config.yaml
d_mlp: 320
activation: "swiglu"
init_std_qkv: 0.0386
lr_head: 0.00885
batch_tokens: 32768
Each number is 500 + 25 x the weight over its row's rms, rounded and kept within 0 to 999. Layers, rows and columns count from 0. Numbers have three digits each. The size before them is the row's rms in percent of the matrix's.

# layer 2 MLP down (transposed), 320x192, rms 0.0523, rows 32-125, columns 0-47
123:513500511450515484475535486516498491498510502502553474488520538528516515474478489504457491490519537515480505450467531497522475508495471481481480
067:502507508556525455520520467505503526510462500507526534546452540538492498474491499496498540475519498469529473525506470490461477489472481495489447
098:501517533498529498503512515470493514530482485489510498518503475536525472505449497472470532557493498551556514556515458530504510516491475466519500
110:540535519489486456482522495495474496499536542496425511439526468476523516544492494471483480476509491509528495516504473504517493520492545525480498
098:484527484508504481487514564446520484526503477511419506495522495498488484524512508483498492513476545501492463511442471512481476514521502470512526
094:497501471518480518482495479517486504515473527498520510541481479497514509522515523497455535462508508504495521524476510489495476525541484508492510
104:481431486470507507488500435567473516501507495503538540509515526529467499512502450512464503505473506538493470499519523496491479514537483468486468
098:500501512498477456493506567500518495499516482528386509518487464449507526492503467486497513499496513494494474475498516484526526503518505502525505
104:518516474485531524493476566435502477486529494542423500515528497493507511525472485518553490507522498502529528488470513504461489479527496501522469
120:515501503518522429497510560531510501511507511498480478555520532503512516493532516470481504496525493518467523520428502509484502507496477489530502
099:514484556537506500522469581466496458484515511475482537495525526485519473506510504505503484539507490489494499517492535490488491511500504517506490
105:496478499573529472475491495494505501509539512502547493497489521516494522509482514545451495526477534533495488480493522536531502521493493487517503
114:455484508507519520482499552502507546498511505486452480474519463499550501530537503498512448522545483473511547551462499508483517498519494486503512
095:518459501499492511468473499497545470481492491483542467474508501492501517457510526540507510518507539510526453478474497477503481503510481479459500
114:552484528473513494506480438557533474517574542505426503522503546480506520499497528508460501473489503498520491457528491464516466554498531493484507
135:482515477493477500490528499537507496522521518510559466496483532494498491516458504482479473474538477514530482501503526485532500521515474501516482
117:467490475503514474494522510503516475505498519538646504507491540482459460509508479495500483492514523511485456537476463462508496539506472520517487
112:481512492508485487473461484526490520469519459467472479534525489533489475501495499513497540520482494467480545508488546538519521451498527533456500
105:515479504518499508506545544544501516532491472478398488496479534501526471484506553424530496458514505526510488480500514490505498510470467509526533
090:505537505479519493520528497541504523514485516462603521527499493489527489531502526498482450474530506513512493515522426476489473516522507493516459
117:471459519547510511451523504537518502478493513498485564526453475516492512559518489542523488468479497501508485468496542535520480493447490512512518
123:492531540465496443476517514506499480521499536491434509465569492474520546500516450526494451473485557484485509496496496503464519508525500498468449
092:499548501457477482518503442475537478476507497489490475495533524467513534516466454544485498520498548505510503483502518496545533485538504492474521
108:521449477486507484521505457477480496505503491523603441509479491492483493517526452490498528482507493474526450494490498457453469502529494471478499
118:514477481539510518495503555487518512463462504494424475553511497521494500528516490479511524539524475525462492552449517476485494480496449515476506
097:520496497522515517517514508462522542506502516483421497482478474467491449530508460496493490525530510498463512500471517485482491483457479520513489
116:491492522500532522513518431475503491483502442484510504504481482490491529481464499501499511462469508507502466475535471511488475515512520482493481
114:484521534467482509519517509493547476465547489525433481481512536489482481482499529537519460470548504517521506439493522484471489514476447462483521
102:491487497507492531501493581558507496517511494468365512478525496481497523535482499472450453548500542501526479506462474515488476506525531509538499
069:506475522522506517479498421501459490474527482481617502481515503468455521485515513523531480507512528552514492515546453487490515527505523511543512
058:503504444505505474503497537461532469492522497513563487490570472511487481535507547509531483478477479490501507524502519480511541513553490505500544
082:466540579450445456524519482539518494492494507525430514500483474501503515493473483526512490503478532533483501466513536564473514542464472502493521
055:464490514521515469504524517444468490517486485448526524479478477525503541510533519463483489521496496499484494522507520481502486540507487499476534
115:500444471513531533496516460483468492498539510504555454545509503489470515495502481490521515517498495479514516526487496487502479516480480490477472
080:503497498533501489491522534515537521506540549491492502463488465475470528503503510520511510492493512502555513439507492497476509495500535505479485
077:542481574513489493504476499454521519505463513486519503538501490502494458514505490492472463517517456489511543536473504521484509513476533513494575
097:473519605471455485514510527486515467493531489489462490485475489477474509463463554477527500530505519467505490463529547479496507498486533482467481
106:440520525508477500479533487465524510500481483497553490510540514484515477497442501526522513515491499490524538469519537484471496486469490489462502
101:475520526513492502556479555490492487527477510531425492521486519451503508514475495502493493509540473495512486575447563518520480487507477472529505
123:520486489456506554499464484542464507508468481525508485541481546555543472435521532464473499532502524520523490479474496520488457504492505480485480
116:523533495492533500523460501510498537489531505436389500495498482528472486496489518492487498495514507464504524466455488452473431504489497489505520
099:493508505514492477485505497500475496479451478506467495557500524459443506521553501503523519504461530537457488504530506493494474495509500490516511
117:470497527505530541452488483478496505497505492482611515503524454473513479513531495500489511481490488541518524528527493513507505483478533514490491
066:495487510481518526500526473491505505493459501481544471523464495502512493501489533494464519468513489505506477502474502497487497498477490499474469
095:538501506468456471486521429538509486537558479531517488529532516486498529490456511515516499510508520547491525452522521502484524503500519511479502
096:469474478505493490485487443463447454488482486515590457497476505484502497448475485491487527503508484526525538525534472485503506525535505464519497
107:486540471514507489477529566481509533525516465496458466482513504500510517533509511486517464551541498488489478519489476454498515490493503519487535
085:476536512484533521512482506483427490502543464495525498508510488466569482501506496521468516515518510475501517562485481481489455498502485508509495
087:494477457465481500476462551481489501514521534495441512510492497490518497490539475457504470496546487528499521485556494493492468552478521487510525
118:501505481524525477502494555468508495489492493505406482502486547514515492511528525462445499520491501518510492544466457477483500500549546504493510
123:493562507490497526524489484510496502496534528490385532502506488472491443514480497472433501495506479512483509512531500535521476470476527467470481
129:516486531498491522517537483454461478475537512512541500480520507511461451442467463527510482463483535476474514545515492485492478490524504483487475
116:484527536474489494551513520476485494505478504489403476507550483535499481516483482502530487439560473504521533514477513490503466477508515481484478
097:526499486510509528487490566496511506497509486461481516512508510484492472520515545480516525513521500505486492547460462532516495481514496490488496
125:510488489490492516490559549505494473515473511503427481558518507529493515519525501474478499467509530511503513470497510457526499501449538508489480
080:504489489484473468502551492538492496518481450482449492486501518485542502527446529544503498484492484490468469547512525484499499561536502505498549
116:538481510473513503458505538548492501518476528530527535534532522539497477526506507486502488514487560514509502506469527518489545521483464502500482
093:513460533492526547509525523492492503464507503512481450492536546480489467498515527491514487547464485524482469505533470522505494501535483464496497
073:522513512503468520570468561570487508483541511462459466481503468524541472500504491475501479529515446523482492516521473476475501502507507491527474
048:510483458511467504495479490462470509499521496456535522469516458500470517514469498500484463498531526527495555504481486492501502486480483543512501
108:484477496492520550490540514446491484502487529486433531524507531513518487528546538441484493463518483562521461485468535526454502505486479530506537
075:484528477475511496555536480485468491510491523480467487495500527493530497493468446468466480502504488560492527494513475473501496453478510491448522
090:485493488501516495483491496470520478503524508500647470514476537454494466519521496451501518469499522479520523510492502464493487475554459519487492
102:515487515483457513494490434477494514498493511528579501523513498512493481499470488522483483499494504522489484508520482511483492489515528499510480
091:475509479498540491492469530521509516476520551470412496501505471549472491511493508446496530513501501481519528468502489494492499530506466471491493
109:504486499457500464519511534495505534508511497483543513517499480498535502529507488490450489490552534503533516459450461495493499497516493526488506
099:467502511482487524510483550482521521484502501522467503464517466472511470522492532519444488553511540507469521532508521508487479526530521484483534
096:520453521518503522517466561501489523485483534479419478508464545533537497517495481462458516490520525519505486486484507517516477473497523490501511
091:422500478464512482538491509503484516507482484517468516502502500496489534468427522481454485488496536506485452459512522488485561479506489465445484
111:484513546494485493514516520457526512496480490510546526512520464511477514438557478494528495511506502478503540522478524481478506510522474495528491
120:458475507509541530469514440469481488471491493484577539509514452488488503522476507480480485478490465527493528500547479496508471509469512504469476
068:479507499474509492507538514500507511503522494543475501461474502514505483552468495488475542449516477534499463495503466533479533517548544510491533
108:454525513550491498527443478476515512495497487478489481431459494490536506514513511471495514541458478503502492493492503485492493545510538544497540
097:547517470449503478494462513476492500513537547533447493481481471516517476513485481459500508470485526475463497502526501522509517497516507484512456
104:489552498528541520500493459506501508476544482505553513516514474503478463507535519538487524502499521495491504472515454527550523508545501494514448
089:509510523478499493495496481521531552478530510498409504488514511481446490515531487514530493522511503487526525486484514513508522542522490495502480
087:494527491521496488520505471472530512518501524511613493503492496503498524516497460484510472534497495509493487456489495484467501520486448528456518
096:464496516453499507549523473488489497516485506521505534477477481450566505500541516485494481433505493468510510505517510483497519494467499496510511
118:484505496460483477481511501475503497556504493496416501501483513496496519470510525526530506486448509450491507470541513514511512501489503516519490
101:532507485504465491551491479479488470506491509482524544502521523508517526493467514515474500492493451553525437492501473516525512475486569489491475
111:480505478543526572512491479454469529461505483508589497509487494515472471455497481539478532523504502471508529477473526493489499475542503516501516
093:516496497497480514467516446477497462517538521487604508497486482432484482524471486526474488454495516513489511492475502500514487461549515504528491
112:496495451521532507523496548497475505505497499514373538534472478555504498492500473462513491515483502511513474543502488487504497487546471468500514
085:493527499467499510488510502458534543526535487479545510511472529520498491510493524515515521501490499503504478495519528486529446510537502518442492
103:470466528465468480531512501488487496512447449483548516546500470493554521505495509523509469510511469518477493478525498517481529524501459480496486
079:463472496509473488512474541483529486506509512508516473533518493522542491532507536416514518458490493518526520542532457490498535488513517501498492
104:530484457509503499509473523563531517508495482486400504499516499511516477512519519494479502476540487533501521511472512520495492486489509487498503
115:518511513470469513487449552496481520475498510542366519541483469491502493503479479481505522561480507498481481471466492501495523504499483504523501
064:477493554532503483510518514503495556471491483535489497497504499516523462455474513455512498509522515480508488490563503476504485491524490502490460
111:516560480537519465509501539459507523509512499513436569491498490497504553520516490491520487518481509473488483448503509517501508480504484516495517
106:527468469506456534493498618499521483525511497475456509523480451498464522470497483465523516544490513502521521547454512484505529473514541514495486
110:506491472524495481483462608506495537507496518522456468492512502493473485515509494459510483549521519491467493551436480500472528491536465494514518
065:518507486518467509533502523512448507485506488519507507498487518526471469490453505518518513498457507519539516506550506492543528512450497554517513
084:523501476487524465513554531495509474491470493465533498535500501505505517485484516481487501457516534505490543535495471458493491476537487486526439
# layer 2 MLP gate, 320x192, rms 0.0574, rows 33-126, columns 0-47
066:437519532492475524480470492551491490518553468481514495538456524512474448490509471545533491523517519535477490508502507506473486525530492508482518
091:521517527477511506479520498531465489494532528483518478469482470493492468534486483521485543518518501529500539514549512549531509472455506520496498
108:497429498525483542510523477505503526534511530452511526501471506493487514474486465473495447514492512440546489470510497496521492552517530504495462
113:497475499485471545520549460495514539486513493480509516517458503526537445494495512509479494529454480502473483520526509486498533455472528489487469
086:480470543521496488537520492465476430515460500525474569472561498490496519489506482517514533524498500518476507489498491525508505537493505502481477
104:466546547490469468546451476492508484461500489516529474463493515490477508470468507494500468465515533483470554468505545511523514534448528535469511
096:503501490508514505473514499477478490495498489528503486520503518481522510474488521493486520493450502514471485472521513513502520526490520465523498
100:512534502495504482477511513471541433551501489496515510487507528509502527499494466516517504477507572510530526466503532467502516434502533563509503
113:501477539481514519548544444533485479499527530494523487501523497476498484527500515514475510520494520501489552481499483503514493504477493466545497
093:498472534500560490505504501518514477495520489489537511508492505503499504490495473514491489487503505514479535499477502476543491487473514524469513
101:530488521447534466527503532516511492508494519519500528497487485523456485451475486436511463490461456478527478468527522453522492513477491486498541
122:493480475449541516495513478550536492517510501486500532510491455478528513483520519564482521539510461505517554485475514518526532462462514499514491
094:522498516485503512485510517509506498503472498502485528487558505539531563532484497540501492518457459492495505538491481483530497510487517527560473
114:514534552522508502557498459503502493471486496505493487509509540488578513550465511527504498480471475475478515524517473521487495484474498492494512
155:478507514473495491471521474498490517489471516477494494479554472486530501455531512497512525479478497539483522509529483477506503549471537525495457
136:505500488514517492492525530494516468533503519499478487500533494473468503495502502504522489511514525451506516439531471472547488527541490488458504
112:523527493457513491522486520500468509479510497508516521512458505488486496498485529478514484516521511470471518484507484516522459484519510487492529
111:495453493482553482471501518487502502504513497513530534518507517510499453480496471504497542484545514491484498486529491485539494511496480525493468
089:440491484444484516502515492483508477512502474492493516454556473487496486465501512494526526517452443510534479550516538523502494519474475495518522
116:480468541509562501514533523475502514481541506458513516524475489530527473504497476544482508485470480461527514526488498506485516454463551508558511
130:486463517530471532510473482519488525533499514468495554500503507521521486485489536450492519525486463510508509478476522493521492483511521541488505
090:459524519467460531532463479481454488560504491499502544499549487474500512544503489492487561509482474515501492544544504482489530478506549507527558
120:449487527463484520456481479507544511496506518517508544509508540486482479499484496505468491491534493503517541491498529471503541513443513531476492
113:497509457505538504498516488536548504499489540492566507568515477502500518501519494495522508486432478515475545489484501508506468487463528486501549
092:503466502482520500472471476521551544535521531457494500499541491509529491491519517507510540509527476478498515514526518476537507489515528501476460
111:534537527481473488536492471477511480475503540521539464454519474487469491471501495501548537498510535493502515480516503545506510479479491500487530
112:461437491476522569509477487509480520514523508509502577475530466492471488475478481496470483493452491529516529463530529495513515485498533486477491
105:484473460505477468479494462556561503521515513493544516467520480538541485458481482522476522498511530546483548503526474496491557483479496533505490
073:525500530490481509499516468495494491520483512470481514508486471505510532549513511499501552508461509489481491487486488514476498498500475500478476
053:536475491502472493515529495447478470498522475534511430495499525539522487521446526512517515498527551481452492522462497513491516501534520472508492
080:524455480490523533503465491531523539530504489440501523505482482496509480509504465476483528480537458487527486505490516510475517497513530513479461
050:528504525483506503531497509509474478516522472493479535524510486492500466514476489463513500533460453468483465493526456517468512550510501454551491
125:421481578470500506494524496475492502505502512506518539481543515463436471474493471518488509449522484502498505488503504430495474492458497512481466
079:521483520470474483494497481486536475491483511505501510538520511489486463513496497482503521485518499501507535467532528495478479512480516553495516
073:490476505512454501486468506490506449488474513507493461490550458501517503522515490506483529507528497520503467537509490510516465502494527504517534
096:487526580469486480512466497494481471489497507495520460511511478522547501522495528508524549525496478488473499520554518507517505479547481488530518
104:485519486527536508526525482506570466527569510505551496468502473502496480459502529513477507445509525504478478496549518508493539483490504462477477
105:491508528523521480492471469532478487480494488464493532506503468496535501441496519518473576490511442493466524535502496491551478507481482493545489
121:521501492527511479475558526513495476482491535525503548484488508517510500534512493549477496493492466510471538535480485524499498470494535504549502
121:504497491484545493502515480517540552509538524493503487461475478527492458505509504489512539454498459464501524466490514464527475523513504506480510
103:476482558557488527478535509543464506485499517522483519532511448452456489494552456496495525507469500532482507531519521448485486488508461512517510
126:512533470510479490550495435512499481481505475477538463473498513529510525479490487498500522498489512510496493516496470500504475478467504456521536
060:498487481439486488487467457532533487453512477501494506529494517471491499456500471477508521491517498496526507506546535498477478494496514522487518
090:480492540475500522564503515496477501499526541495495563520511498464475463484498493506497558494511455499516515463476506496478488520494476486495529
088:479550484515479461526520493496485495497494479528457493486490499466489560539494496515545519486476502525458496534457504546517502528481486501528474
115:484502532429520510533504466507455477485510521527499519503489479466508507487481505492489476482446504499466534491534491523463508509440541448484498
078:523520515510453499500467523492481451481505498523495467506529519501488543457482485467524502496444516445516463532514516489472511485475491525499487
083:465524496528481510470504488510469499479480494528498459482507505507468488494472510506517525511468535489525499488448476481498486413509450479475485
116:491509492483521445512507451476493543484546477497523509457468440532528485513505498494468492487503516519515533439477506504498496491462468485535492
119:476501478481493487497472491490486481520527519512498522525510476499529478506507541519453535462498477515467497502466472549538468476486468471521463
124:492489522484517523504486487485486466482506536461486467538475519501506493548497500524530493479506502458494504572489504518487488487509484461498473
110:518504469502479491491469525545538510510507492464487486496519483517494482493515528467465541538456509499483478489566557507511511516472497496474493
096:490465488510491499486531516565472457468522493456538483499450504507502528502489520521492458468513498524487503526507514503482491495505511553506456
122:497503511545474481481467478499514477504486498449503452517492503463536507524487508570497490498496455473520526536497478519465494451504487512474508
077:516508518507514474480528491533519491545514475499526516485503512540514509526514493521496471480511571463490531506478493523535507494536525468497499
116:455465510518485541511473475463450523511478482463518485518486519479523504506465468488466503503442460487531524525517514495456472454517486532493518
091:496486491516503513465479468499508481499535559511506537478472453470493511492535462495514492488479509493477554523489512476483522484485493521515521
065:514471516461497514520507507518452512515510517498521539511482495518482517486503484489525477506519486522498519465492507486475484513497501484456483
044:503501486467504506497511474511508480503473497477509521544515498481481475506483457528474459505488501462461545456544523459452532495450547549513545
109:531533475526454485512454490485541501546517433513492460484515500479450517522462518501492487505492547489475468534507457493524491438479472511478465
067:509490527518503477559497503462504500514525483495503542506523513518518507507483480512498477502509462479473504545510477487511532465484520484488525
091:530502506541474510488446475508453468514521484531524441489497477485497490489507508495504523487497488511466511516497460497486491530501384507475474
111:479492510476438470509478463477477513485501485508491515509522542495537520523451514521541481513477528524496509511472464505506549514476516526524509
092:472496518482518506470544491516473501486487569477538483464493490494477502506459512483476547490463456510530485495486505437524502499538443539506483
103:462499519534500505510532492513512522513525501444523504520504494511467489546509463530532511541515482482426490544492471474496503472480495470499524
096:465517539501489550495478486520520514488533490544497488450563491498473477494516521503485492484554512519470500476572510462465519495468511478445524
090:489510576517512538484495471468493489499471528505504475504554500490557482475457552521476500478527484549490502504505488536496500485514500503483494
082:505493505498488525499494499523531446493522554500484579490468495516479522526538498502454521479463479538471553490494500488493447450523502510509516
113:523478482492534503486499495533529530521500523469533513495511465530500492473500486553479502495491480511565509490523517500578493496491541485446494
139:540511510504528522509472468526509512474501535473549459504511516520525508488526486524531524494512535481542483478473485502482497470505509490487542
064:474467501468471490505531507529508532516506516508498515511492514434447477510489478514539514489514495533509484493504528490452538518495492539505464
108:526494518464472497473507494495497508490487476492524436533487533526499510528528473507498552491491504505541515514517538478479517431483513509486533
093:454504553540544502470538500472521509473476508494524554494447534464447490486524448500513478480517496494538513517509496486496474531497505509487542
106:484514539475459537520482480513460494503474489464511466512502512495509478496491509540483527501495477501538507556521487513430537476533494524504502
092:493527536488470482476507503468494503496484515496504472518430495516515496490498564483508514464517502497478498496505490490417490472504494532446500
080:486553543442502521531476500484468488509494502489532444490520515491495454483479519510532541526528501502461523495499496507505476533467455485541522
095:525541514515476520514471486473578515508480513478489495533524497545517511554465520526508539522478502513490490523533484498468524479553536500512445
111:517467511537508469513489523504532501473500505481534486485486487529470508533466494510501515502570488521445464513490509519478494503500510496475499
099:545499490547475489524489480521519502514481544526456519549496504515525517484463518521493525509496470516502428476541495484499535482511545484481502
113:476482504522495533541495499514460462479535495517510510501501506494455482447479517528485504516502502477534517475490527460504475482514481527485488
094:492518534496502487515503496499505462534526523516564475490466459473491498493502550489525507494489490501509479533555460476506491525505498462517489
114:520531492503488490486546461508531516497537490500581490466493467493514517489500476504527501514512497491490468520564533516505488493450506425510481
088:446486539497471517477498485487462452508568514508520489490547487506483487501524501504514483481509525497493499530471531443518496448478484468494510
098:494480492472472494504429503514442501497513495493515471527514531523513513479452532544520537500499454509493492521452485494501524483473453544461485
074:498472507514506518505520499475524534489488515491489527494485483510455508503522496493493481484465467485531518469484507479534469521497513498519454
101:471499535505491501478504510463455477509471514520528526504509476464461480495495494496515514502439501486486514536534466481518474513495473493553487
120:486521502465484538516493481520507482494485508514503526445510500515459482485503496475466496443525467518497538489507525447532479488504530483478474
064:490510481507485491492477509538507482481517517490504480494534511496554483524492507534497527511483457501551511515503501461512534479525486531513537
115:515488473506525457438470513495557496502535537548512544497529523475493509500493479472479492524499502460515503462481515461513544512506477526467458
106:503557516468515466526526506486478470507514526492498528504475463527521503462487506568508514519512468491525490512508498501518493488482544483494535
107:475518554491517533501488442488553456495493474527519509520512499481501534452465500512486500479479477513467503470573491507513466496493503516442514
062:474501523505442496533446512509497492489515487519483443496513466497493473496493507541503521482479519534506516499507486457496472522498437414430499
082:490500484500538498531515498501497524475520481476513482493474546501540498527522497485483476500479499489549521536519524494481500494519552486490489
100:502502445491512523534492480498543492525485484505512492507533485464469480482545483469471531460521495505509545471569525496491486495461527514478511
# layer 2 MLP up, 320x192, rms 0.055, rows 33-126, columns 0-47
071:512480514513486506516527503446468477477464550495499535501500522496490500503472501510498530514468449477539508533479469535459492511525454532496499
090:494538545513459519514495505507466549474477478481504471530492513517544478527445481473497565536492474545524486560502497501488485483482527493498507
109:472475514476481525544505482529545529513496507479497508521448496534490484496512502498517480528482517451508514515496530471526477500446517449493491
092:492490484511487548506526525487509526502499500515474539503475504538539456526506519495499495555491467462486445542452489516522510490506487502492505
090:521500524481527497495485511458458483528517484492478449520534510501504486517450501503536478541481497488492460500460460546534481487483471489557456
105:507446510530516528485514501505494487568521495491515550529518494520492480485529467509505463527455478525512478505538477495490484455574485477524498
100:516533537498452532502477487471442487475480484490499454504543498501487479514462546530517527488503542510443521515494504516473452492490461463469500
099:501524456493537484467472491459550451515517436505476475491534548499543523511475503499526524462506506495516496467501502471540517454498490537485495
113:533469494514531511517536508529486472519558526523488493488552531499488477531534513485458517518546480452483520475472459478493530481507477486535492
093:486500459532519500463468532522548499479528475514523515473483510523542522479540472470440504474523513514514510513471528513494507486467502504480516
104:534507484443493476487481502512520481483492499482497510517499516474490499455529490494524500490496491464486523498476459479482502494494458564524526
122:501469470441554512477505523548532522500513474476472516518478498488532520474533522532462509541533442490519538500446510501529528444472511491511495
096:469535534497509531555470511445500500535509543522472563456473496455480466501505468487499525524503485469470500502505500540504528498464518520448533
119:509478519526552516486513496481542511458529516453502514511513393525491481500517509535501521526524500505481490475494512505477486527489549487537519
152:544489479534471509510484504482499462499498505520476479527447500504451526535464469490487481510493505468563474511462524509497524471513475508484527
136:494520511528503527513475495475502496470490481485480490529493467503516510473509490508512514483455514502497479523508537516484490485475550493533526
114:527513519471508516538488514506494475524527519528506482469467461503519458546502516464511459491522514478503541502461480528476531489497483500494527
113:511470474494507488489520529511482508543471510502489500533509507543515499449481493512478529502502536539467472520518457470533482492553478497510463
087:516501486510505507527537507502465538500505492461517464497500505504521497539519515545515472529577535482487496505445428498461478505539477495522501
117:454512568484511550487544503481484492474489522485519538494487470456497542472495466552489487504510439486512506505522443486489500471459503490529542
129:497471453488511528487476489549516546514488498499502543504489508494498500479497464466477514531484495515550528461515540497523490530517526515468473
090:518475487486510507466458501490506557496467485501493483515467449469500443495499474503490486499509513527491483485492546496559535528487501525498478
118:547521504513514482540508509496496490542492492484489480480524527544514521498505533484536514476469497496478495522506461524491503471534496491516486
113:492506437519555496453538539516492479487495535487501470569509499519517494525527495476525502493462465509496528514428504485497489476507514514498522
096:484485498451504488506513461498506552496538500450504498510492543479576503463481489483528527513514472502492516496547531478517527493497543518498468
108:481484523483507504481519477486523507501493475506500576567467481487523503484483537535470465495478521492473494508511522503514479523491523532523476
118:537463484512534524481493491542455527534523494513482522485507468504468485519511477535478489499499489507578496516483528484537529503476541467491484
096:485513465533482494458505532536565505498516476491487501503506509525544510528490482480473495546523532522523509528454503519502552464503505502496502
068:481555500474508450490474488511533457480495445539520492509497539478509496483477506503503430532556524513518477531552512525532495500506475492502529
058:505522484505521501513503535504524500468495498522532494500509480507517534467522512545486489525526434493476499502531524539506467542529483503514515
083:526482465443514507550489510513454534544479526501487519522542509513476487502501475532465478516495512459519474500526487445501528447522487476544499
057:501488527517467502518442497477465481531516490512528500495491493521536476526469527499511522509526548521511485524470503551504481489543459501557469
115:513481470504505517519504499491492493511488518435528474511475509532531525554502518509511518523470458454515508522506488516453512456528495502511521
078:533522480511572451487521497498529496539510511521532545512516502486502497506487491505477467508474481499533545460533498534502551545468533509510508
075:523513479556524490469534503557505493468475462504513455512461475495503480458491500535519504497502494470472494491488513510497502483532475537512500
097:469484514526462501484491500518489516475501530494480443508490459488507495532482519474525541490521504498490502565516537480512508496509441454492520
097:472481539471448509488483478460444535470448479474510529535546523487493494488466465523493516531491492493528533512517481524485454512517517546518513
096:487487496551522503490507528515496461488507456469509527530428502462538494507483527497460527514517491477492500571473517507523496467501476510505521
121:532521496514480519472490504518480487519471513495509513535461529513522508477541505500484523534460495529547520476485521511487456541516490526479466
113:510497495491560503510523455536531542490538491473531494468488497529502465489497506519521495453494453467510515447499510488500457522499511506475506
098:486501505530507459525495525514483468471494466488512444520447521524543506545489524543534481517522530505513517538481525514534541518512537548464479
127:481464526494522508448508543487486529532496539513479524509522484464472484511518499495490483503488481488509505491511532486497536530519497524491470
068:514520522502524479498518507495476526508506538501505498525475519511539488524519522494517527500491502488528488495474484490507501462506556520477503
099:504468494492530476499490489422481522537529489486480561529500486467486472471500491488488537501515511512481499475537494475514501509493510500490499
095:491527511488519531502458532456520534494509515467494519506528447568512470512510501505477493510526493451505507477507503507481482467520528485491561
103:490535472474523473521489531534477485504531503577457537481521510462491515529503516456491458503481518495495522492492488501482495507487543460492491
083:495467491525534509516506499517514495521501515487532531516521508512472508504500505500483485501460480519502497436512477507467507510538539516506514
086:491491496514507471496514517528537490458481519522471488465503481491525503498495522483526485467505551471480496472475505525547483465496452473505462
111:499495470502522458503502530497507527469546489508477470478442492523531501557514532463476481512549500469535491493442485508510491461481485490513491
118:496526516486465492516500503496490493513506491468520431492500476512583502517484545504506503504499549504490465526512495516478507516501494462517497
130:495549490518475485504509484531494507513506463514498466439535470557538476522490481530510540536498497551508454515535513505493537513477484540486469
118:490479481512551448499503516512496507504518534490501496508506497496463539487513469486521493542492516472519526465530473540514499553526512517524515
094:502470497529488493529522540486481480454503525470489509497466480519480518552511540498480515479560469514473527529490492509497473525507537484493498
122:492468509479513534455500497494518463511502474521500475471496491544523493496555491512525523510546505495549515443493490480536490536518511568552491
073:460535511523489506486536513501499510474520485509488550471488475535520512538484498549501506501495523504446523561466481530497509451464517468518510
113:531497488483521504475505507501487471494567480510519528470532500482485505476506466498536496523483491476488538448516508502520500559524519515507488
090:523516467502471501473475510510489497514459492494487494496514526497488514469496510479515519488490533531548438457544541507512473529511521478481537
072:479517497489495467484520509471530487442470520510455480457443491498517528514515509525505473506535444507490511529541480466449497511494466456472492
050:483518496478526474492579492561488506493488508555522500496526501544505533554508485475519457521523504464505473503468488520466509484469486478484537
106:487465484486463485519489496509497507527535538489495557477498491464466515471531479477471449500509498478494501479537503443564483516481538493484465
076:508505515492516514499483517501481512511513534482531540499523528516471478489494478492459456472508515487539472484524502494459499522529520471478502
089:457492472455491497489510503548500512526462500508509530473516518526490482485490468512486462530538488518515469503471510475490496470497558517501514
111:515506480516559517494525522528519489540497518481518485498487454501443487470557478472450512511515477483508488484558545515479464483517495473476491
089:483491497514508511484485512511512498451512524490487491483529476524491481533452486496469584499521487481505550499470502449510488482551439498483497
110:515513526459538494524497515515521546534516500459514522523537512494482496494462463499508491521496537507485512491494479463431513489522519512487475
099:463513558529498545510500466518530471473503500518457483493519496473522487471502514519479470506511532495484491528536479434473476519510513472492533
093:529453534536538560465522554514532483503487534482497487531469520498543485494491492524478533488511489523513504473486517497505516496482541474503460
088:533580494469469482506434506469500507497499497533520445488518494486483476452480525459523483463514462485480480454497507495496488556500476486507497
108:487481521490510475484557526477533543505470489508507554512509469479529464450528478499489538499495475484526534467511504519491509494504497494529510
140:447476516499486485484536514478491475505515472521470535490496474449480492501471512482483476498487469503464526515532513510504499535490489509511439
066:475516515481507492509556506485548521460520494460499511461485481461506479518533536485507512484501532464514520505465511516471489516525460509483483
110:513529488470493545539494489520503511516472531501524493538509526535498472459506499464456508457469468507535489512545521554486550464505553493471533
092:507478500486486481494487488532477515448486475491484456505463511462443462459514433481554483491478513534546498467500488480569479536496438500505493
102:457510523530511488549470498440463500483505485481483494489521482456462480554530536510513535501532483517513478536506481507530513489517456522509520
087:528495549486518486524490532486493493485496479505511428484506500496477495520522507530545509485516520455453511515511485507474510504499468483490506
086:505505500541478495511498493512546499475542479515520525525482487530502489506515466498479468481515532520493470495531458517513502483498507514480527
095:525485494508496493498467485553500527507541534475487483508473523482458504500520487505476514523478444523519486469533481485536507539532525494466520
112:473495504479480482470499512465474480486523509509453488525525550527518509503535535491481517537499479442532516527497501503514479516476486485517512
100:500534510494468509435544502517507476514507514528525506474542530517465474504521507503490465465499556486460546480500517459471464512511442488527490
108:521500515530500519460538482523496510497479436489543445479480480521520523556524504522511492511496495530511468537499506526519518478510482528495533
088:488460476466515535515539475488524506500453508474475533524490515504534488516488470513461495507454532514477526506485532537455505473491528541517535
111:532527466525507496483529523510532494505541494529486497481470499494514492516513482498532496520515473503516461523502506496513476515499499450503476
084:499478490505461479509458480497501514515509518472510460515446546494480516518474518486509521508483523506545510533528506525510488489528487555462513
101:513518518470503432534540481480497489487495528504514554497496481491486485444517506479504506524496477491474531517504498537528520507503514543562543
075:518493540519533502498520486538533490482463548481484516466465484497547517538488513526484494509484482484483554486472474534512527509524521519495474
101:462456508510495473484516547472442521487473493514466500493522513496498530529487469463507488489463475440500512524503484461513501490499496475543478
123:465497520506570492467524486491514515468435462536492476487539524485540459519481567490497489420492481500497523490511521500487494497515497519521516
066:471528544501497493515501515480483491461525532497492470518508486488491504484488483490518524522476514500510492498453475468489465455468479480490544
120:478488515465468501457498483507540471471510543510524498502512501472500466493475460510491514498507507493466536512515540446545506505494495496451458
101:518500484523546485505539532548534520527507527492460546520504518510473499469551490486503519522530480452544482483495522474541503463536556497512538
112:481507489529508527498492511472510484507499452547476494509507546485470512484476492496487507507497482518481501505520488470503472521527469522455515
062:488531446507456473476466504490465493550499508518493522453524477476482490481470516518519542509481504511545477473535486537544502511478528538522508
085:495436484501520491460518502526496507497541495536496511465508472534501487519479509519537497507483477440500514502474512562526522558515471504505496
105:508459547454485491473531515505506517490530532489491505515525484519505480487465505517503473500488497475549506527451470511541493519500514531562472